config = dict(
    head_dim=64,
    intermediate_size=3072,
    hidden_act='tanh_gelu',
    bias='all',
    parallel_block=False,
    init_std_down=0.0295,
    decay_fraction=1.0,
    final_lr_fraction=0.0,
    batch_tokens=131072,
    max_seq_len=1024,
)
Each number is 500 + 25 x the weight over its row's rms, rounded and kept within 0 to 999. Layers, rows and columns count from 0. Numbers have three digits each. The size before them is the row's rms in percent of the matrix's.

# layer 6 MLP up, 3072x768, rms 0.0295, rows 1160-1209, columns 512-575
103:491525483529479505470482526521462532512488474530537475508536535494501487516496497476445493525550500564512511493504511534499483488519492490488495519497520474522524499489528457522485511552512433
097:494434547490471515514465493506515475500483493533529524516488535486503539522501497524519498505482505518503478482496454465472499542490469524475525486469518524518494537503543502507462523503509535
099:496462469534490509498526524476485496503480506497500456537439498512485478466523526481466495479506502510497490519520501474493482474459482520502469501495529495511507537503517543517502509529496480
097:486528513481493491474518531506477488492514503521512505490486451538522524496528525477531531520531461515494506499499512500491495493528493463513517516509474514513483458512498505518516491486555476
102:491544490477480448486527549555531545544514532514441520513540537508504482475512466490510491482510498450463516532525422526517497537485488478510494479540473510522442495484531505500565482540492527
099:539502528507486509529512524491454490505492548541503482502468469526481494508485466498506511509539497484560511497518508510436509534504476510496461509467508492494485547450497483479493528498473481
096:521462518493480517530485470495491445492486517505494495511545528491508501523487530520515487473540490515523501405493485488493509466523483535502480470510494502549489542479458494495522518506547504
099:523548481526514523475546571493549527497475528516517505515537492530524475520487471520514542508526482486483505530502519537504483514507489494492466507525513480485562521470496505518503523537462548
096:468497477527516480501499484472516514512437528493475491490533490484492506485512465468477482542490508502515545507533498491533490482485493499468503464518544514487520502518498487536531475519499484
101:554513556458507514533470510485532535484473520473461524492509500485488503493466525502473493520522511540528488514509510487497489484502508453517479474478506471497528534494522504517499495541535484
098:522497528489477445528539493502512519523496512467534476477550473517484500450484494478478482531503474512532491493461515465468470559493488528460489541521481526512488514540489500543500477556543490
103:461489520485494466513494507558496487558510498486533481478540546508484489532531549428487494531505527446518470518499523475471501483497514458497543511505509521513485497484484494514531504499543501
100:504526519461524483449534471494510501494469452523508486479514455507521568466478509499490461520491505497495471507492504508467490475499510505531441515495519484501494533534480478504514530463495477
105:499504476498467494511481515485471510481544489497505517544525501446512502461490514566485491511510467464470573505482515506501517499507521504502521522472502519489483501511471476493516552465477497
101:503534456507496482508522537527539494460454501455489485502520518505479465478516487454524466480531523526526527518522469539485497503506528466498491441518491501488495531523509457493476509526512504
106:489464511490498481501519480519518510460506507512472512486505531465549510473507492490486470541507507503489515540493489541469494502539542519497503520552532527504477525506527478523551525538530489
109:520456483472466515533503522501477465487491478493553495504472497470473501525494461499492477505464456472555510442499467521511506468466461481505526522490491485514479498481500513514509457533467552
096:496502517520502462462532530481550505458458520492437515524490503501475465518475512513479488511490511519485493491500520500498497523542518467477521496520491491464508434515477481504486521523507487
102:470511475497478489537511491493497510496473521498495492516527518525456497498501494501515440482549532542512526483535541526517501525503448478478494557530466491458498512532508486483476538513547496
095:530500492534482487510534506524513486478481450499505483473507486560507479519489492468481504504510477544500510505497486526513502471496510539541506521473540460494533424448495501548470476490535499
104:556507525515497501492484511547457499486521456484476495511534462481552498490523507486502532475492471513506539496482495497479505509483497552511554510527512477509497507497480493534523512464510487
099:467508500503492494488487450532504454465500505545515516448493498512515472477517501472477468494486479483460521527514484475474472568548456507497500457462502493475526481509572464509499476467502530
102:464490462544518522496462503524494486478481553531480490531506473517525483547489469491477477496519487497499530525494527554512515488480487456472511509504495548554445514549494484515492484500487527
095:482538477493494515487532528497515511535474495486486519457522441489517476521511508507536530501497489505511505503469527481461505512524478525488487497499494478480507507520515508515481480559534463
096:536529507529480512532487502493466514509471514523501496472445493501530510490532481542479459476475533490513472496495509516512530525513505473495510451518517507518518471485533519480535479444509522
104:515528519510527504502512458496485506471474530492484508476548496523476493532558477489529504511498514533511501505505450539496496488497486436528511485482502475526470521491484514482538500487493472
100:488443492469489474527508488511481466485450499505423462477473499492470465523479534513496561463478458522475525499522477524502493469513499517503470465488499470480493500509525500489484491495495532
100:489480519461474516468520488501513505475485518512518508484495461468530490499487543466550512496542458510501466498476560486516511483501536494531500513480525486491477485438493504519500515491494499
103:456529503513484521532484480565516495481465504494486509478487525515484445546547499492506512498535526499542467516505468523524502443519495543548510470523464505473486487485519502469519503531460515
098:518514470544474439494506510540511513474510482527446534503550536518484462457493546471488494501519519443457527476525512513518479524472479456485470538546461493499504498525502477476496535478539512
101:497509467515532545473478522453463536527520524470490513519482471462503528523515505460509520462495496509456501482530511444487480577471531476529504511506505437530504484507494492562536503516583488
097:513491469513505475489453505483492528503496558518520515490502459514491513503513510520511496488490492487485475511479476532515491505513506528459475472472540519474491555511486469515513499492508526
099:490533489482489528545515544526444491504489492491456535494494473489501505514539500550464503486553498497492494454495532453521500471486491487468525504502519505486534509548542482550506523481492486
094:508508516495497512465482489505473475549511528501468501485524455484523490459490492462553554492500469513497477475493492468508474471507488511480474496485510442500513481463479491450499480531493507
100:486505543525509517438482538500480506493493491519502498473481432526518505507522511506538494489488470543485522496492538455479453473453457492520525494488512504500545499554509482501500487494519515
101:483506539471527447466547528454498500539492506479488473466466531516496497541513515493528532482475493509467483477530469497508507498489499488452478495532502474489516523503510503485490461481505505
100:512484489506503488456495499507474466499489503472547488536469512524533535498513522514519483475518519494495473475540511521532490518515536447531545506516459521491490449485545562513498512486506509
095:511571496457502450450494545522530481505513506491462507522501506469487466481508484445492497519510495512519512478503516463540496516484481505478502500472494483527547511505516470500502491497498502
099:532494530530479555504510537535542506480472556476530489515461504514495479473499548503510512521455535494528511501516519477506527533498499472501491544525507523481487490520482563523469484503472507
099:490529481492500527516520494440520481475517457495497531531511464493495499535512494463522504494488473472449515508488507487512487502492468529499514501545502490473491489478482520503487492492528511
099:479444471546524490484497537460489511493467518470477545503527446513509491485498489482510500510503471459508479491531479505538490496564477521471502457500509513543528454502534467484492501481501462
102:530511504508485498476513470549454505487494504506500527510531528499465484520491522507477485529511496510488479522492515520502536513521483504469480521519465540466486510484526506508446526534487552
098:487546532507506492494482515538496466471494513501501488476493448475520533538500519497537467503529515502478519482492491485467514521537473497483527515537551513520489479477515484486501473501519542
098:513490481508456488481488532466492498525526516507503471515525524472481496486475485516528492495491471466480484497546487543486504555498490469473470511479526463484507462500488518513511479476469531
095:488507490497526461548510524538545481511499517526468464481514550490490498516475529530487504509502531526542467526515499517515486533526510538490534491506523488525492513484475500460521461497501519
103:473502494483530496516521475545515502503511492479528494517511496515522482499469524510451479562519466534459517505479533518478515525519505534532507512497504464504524545517457499538506491544523518
099:523503507513509511506537483505521490485504522486418544507531467491508497558502510532498516517504498491503469513506503518507509505426477512494473495503474481489473444504507551510501477533462498
096:490551529548497529508516505509477487537456547516494518512500509526506525507517488500457446508518497500545498520516560553511508451487509522499472456496500556499513472528509534493488461519483500
106:509510516532486534539558482471462479512455481490509526503492512510518563538502547506486511542511465489517472501517488492511497490520495525534452480540500504571494467536477468498518499483509519
099:482501527500492530529515489526473527489445503567431534514516511521449457498531485515504489521528531477537464537534532473517518543479465497504532521507527488529531467490535439541509484515500488
# layer 6 MLP down (transposed), 3072x768, rms 0.0295, rows 1160-1209, columns 512-575
104:590530532444508480515515489479532465500525533472498491483475531508549455559470520462516444515493511464550511525511539495489506466532561486475526491491499479508522480464473491508523508466499499
096:494489480514432499511514468505448542514518459549521495533491500488496484499485459496487524481478552481447466487505530480504517480544490498478536482507503520479480541505514556486503475456512495
098:522529468508507515485481479460491477500508495518453500492497473505484463496503465528526471494457461481508506554493493463513502427473505481442488497481471482495434516522509469457521512448520485
093:515473499504511509540491524476525508470467533512458479542470475461427528514462498438498493496520514485483493501478559483465503514509522532498494498465498481516472477487508509466457467489507501
098:504512482473480486445532491521528540464528532509483525496511520498502505478533499497504489505465533472503503539515507527545493511474513518457481443481495482463480512495471518482533490526498511
098:495518534490506477531483537491513459470450488506511546532510530493514490526539464504463558522512469493507522532474513528522522445532435513544478510485490517531499505502512482511499496530500505
097:490458484471500561479482480503506515469513494502516530473499483456523474519538426501504501526473461482504490488536476506511473515549479512481518439483495477500505495529500469469453484486488510
098:536469489484539516489511453485473515495524517468531491509492467524520523510520494487495513552509540494529496517492554510537511529496477494535502498496516511461508541494478509520468530539497490
099:491527449490512460480530506507489468469468461551486500477473462487490538488456490541495473480485500524492523511525498533526491464493531480498506479504517465478522441508461495512503473461527452
094:516475478491509510485495469498483528493426525543534492547520514464482475534498541486514493530539532477463475478473526486505488563506527505494477532463524488524483488470537468453541526492535529
099:503483514482496478489544492505522487506478469535507465446501470505496494509517490506468504472471511465529506493515505516511537457486472514520524523500461483518479498508500442496451456484539454
102:526569463496516497502533510546488476504476516492499450456498544475500483489499521507530487479560477524504488512488494524516475495504502494552515496518504499499460488497501528505493504515482487
103:526554468508492539477456474531502529529505500491569511483447528487490478537513502498512500477482471490507492459507485480498505491441534474516482492518574507511476501490517548512487494455480529
091:506514472513507501486513507481534476491504518521496526521494518509554508469504494530518496442439515528491461495495483471513526526508445513483462541515507475463515507466491504525455483489463498
101:518496512542527528464536489527577537466452517478524460464532529526513456500474489519511533539514550518497507548521515486480511473490479532546453479524467497506501519533505510490513547530495551
103:511470576517462512493456481548482493515507556489548508509488514484463466505466505521456526561504461515479507515511524494503486515489475497449510520468447530505520505498504482486537461493470462
103:524509493508511532490529480518507520527500477459491487506531469518531509505465472529505511505507473473520522484473499516505514461481488539517497543499511481540546504537516503519505484490527475
095:507485431498489472473474523499517505514514462528517477481518504495472496480509481475502486489496503503513496497499506533473510446465531494525496513543492524508486567498501512512465471477497485
096:539467498540472458513512495500498482480521464486493505517484481493459515475521510511502496487481509505540477504469525506526481475480527490507501513506515531524484526467483515471451527493501477
099:530489551471507489531478547545529543517472511497512506524483523533527477487496507453489493484468500483484511489520500470450505477520510481517513518526480465525454515496495509500498475494467483
099:503443493501492500497504464486464495497514483518494522517469488438495515470456520527497483515528472481454496510530459537493503551490523530488468501508487459509511482436543566505486499504525530
104:514523503487447504537501526469500522518485483497525512506513455466510452503525511504469506480511541543514508519523509489461490497538512480512479465470471500488497504487511511476493500516511483
101:458513525498512514508521466525499502517471489547502486473498511521510457506512482500490493498495544517540480464529498483463534506469511465527531487505499507532507503485498528458465485499482520
101:529483507516527502509457519515510538504541473503482513541483522497520525500510501497506466459515482476514511494515486466515469496511489488487505550512481484475510518431495492505581485496479491
097:536519524519454503544489488502469512491490509452546526475477540470500518502478467547538490518534518481480492513537509497517492541473541498517555547539482518488533478500512513481519507505519472
109:470498497541483505478541500557496484494492546489521510470482519514520489519495479506540480493515543518490498512482512497504494516478471494504473480527491472557477542539515488493525478499487462
097:522548475535478515512506483514495442559498493521497514564482528530494508513472489480522517500507494476490526483532504502430531521505488456528502535468527507508539498533468516512533485489502517
101:510433554495511528460486497494506499527497481528566514477502537471539519477496486500504510489483498506516440466459518510505511518483507460516484454481441496500481488471495448530473505486510464
100:480484524504486483506532482458463499523511487467512468483546547462473510516513529538518465503473506521495511519503508502501501493521507517488466469487463517469471472499479521453511503466511480
099:489505474453558536522506476474497533511472504464510531526485504514516538520458477504518432498497485518470527524495498464470466476477492509530523491509501506513506498520516531497477471510489508
101:508492464490503473462470520480529499540538505468476490537537495459506460492526521523519504506474517520467502514493483440461489487522471493493447496494475538490482482533487506505488496527528528
094:524471471494462509524534499445532496495513459522538503474481485509498454466566465484520497498513475525478503517519501452495519487480484489506563506493494482503479453509542484477548481529453439
094:475509465495507518456493443477507482506480508516479503519507504504519511491487525457500498492550461459526486484495492493454449503463475504509496499488484459516497492554485503463497468512510475
092:459495515442452508492523494468482529462552512561487539473503520493530507534541512494447492530466513529512550544494503538491523488506512480508513507513487493484450453512515452520469507483495485
091:513521513470513511541489491496543539534440494496533534552534522522499529511530534469473460499464505519542491512512559477490487476512477460492459510489522454480483497476502487513490561499551508
100:512470504473522516522492524469443499482549474511545494493542518544486488481516501507511469509465521462488484522465461497485477512469518493492511501503502468494515476503518531507495523494498503
099:493524505485479503484514500529519534470477540458550501492497539494492487481463496516436477489504487468507487508523492486505493531508522499493477504486502460526508478500504500497481487483477444
097:463495519502497509513507498531510455482496504477512513538510528449470527532486522510496526520489461473448542497485463522511551516470485449501490459508538544489505511486493494499497473487524486
096:460498515490537537498478452517499516541497530486559459513523449480526481476470462503521468519498502506523447488461493497463524530521525512496538466485537472520489541516530487491520486510515510
098:470493492504517471524463506467516482515490520456420462440472493516537496524492492513458495512504459445531505559502521473541518459521533495516496478519502509469445512517487496457491499469503497
098:490467486489512504497478535505505532523480476501496473521515483518473486530519487482478448478462524462491479513518515547473531483498463519485516486485510460543480500518519472523504547507553485
105:497511482496486493483497496472519499477479511476484507473482501482462515515508506504475498486533455490517546474502572530486494474480526497520534479550507519517475514472490473506510451438509493
100:516508531490446502455488515480481497466501543494507461493531505466523530525510450472509515488483511515494516455475515488523482496510504512496515531486485510465498476534495475469528524488474525
094:456508498501505541522506479570498510461525458454493543465481496509460470534503497529481494514530518534481477471506509526490501482509526500490515475441529503523495498495495592506477496490488489
095:551480483484475496480496496454529527471496479542465543466528494545501510508485479501589517498513512500498544491500539483428475481543472516510487519514490519492433500476449514535504526493524448
098:509482478505487500509494489503508522500469514498465498495517522481485461505512494503490535488454538538541508514481536515460466520504446473491448528509478492469500551525463504467475474474505468
095:512489476532514505470536454517514451561521515526526495487529472523492492499493532494514458522479496484433457489474465511542493580583515517517473481556469505497512508530486493491522504531470463
100:523500491502539507512477485537464431493519480512472522492445469486475497459468478537506503474490501485519561520452458487474478526468494530504479482539512494478527483506490525508534517543493536
104:524475443522496526464494494509500530492537497473524527469505558496497478474455498504565515521520497503492518510502491452455490501474537527483520534511515463496514510484487526494513464491501486
098:532482463507489523454468454473497504524455509485560545460511491467482527506513499516501487509546493471503497503546484523500507481512485451520452521489513516499513513552515506513504478491458479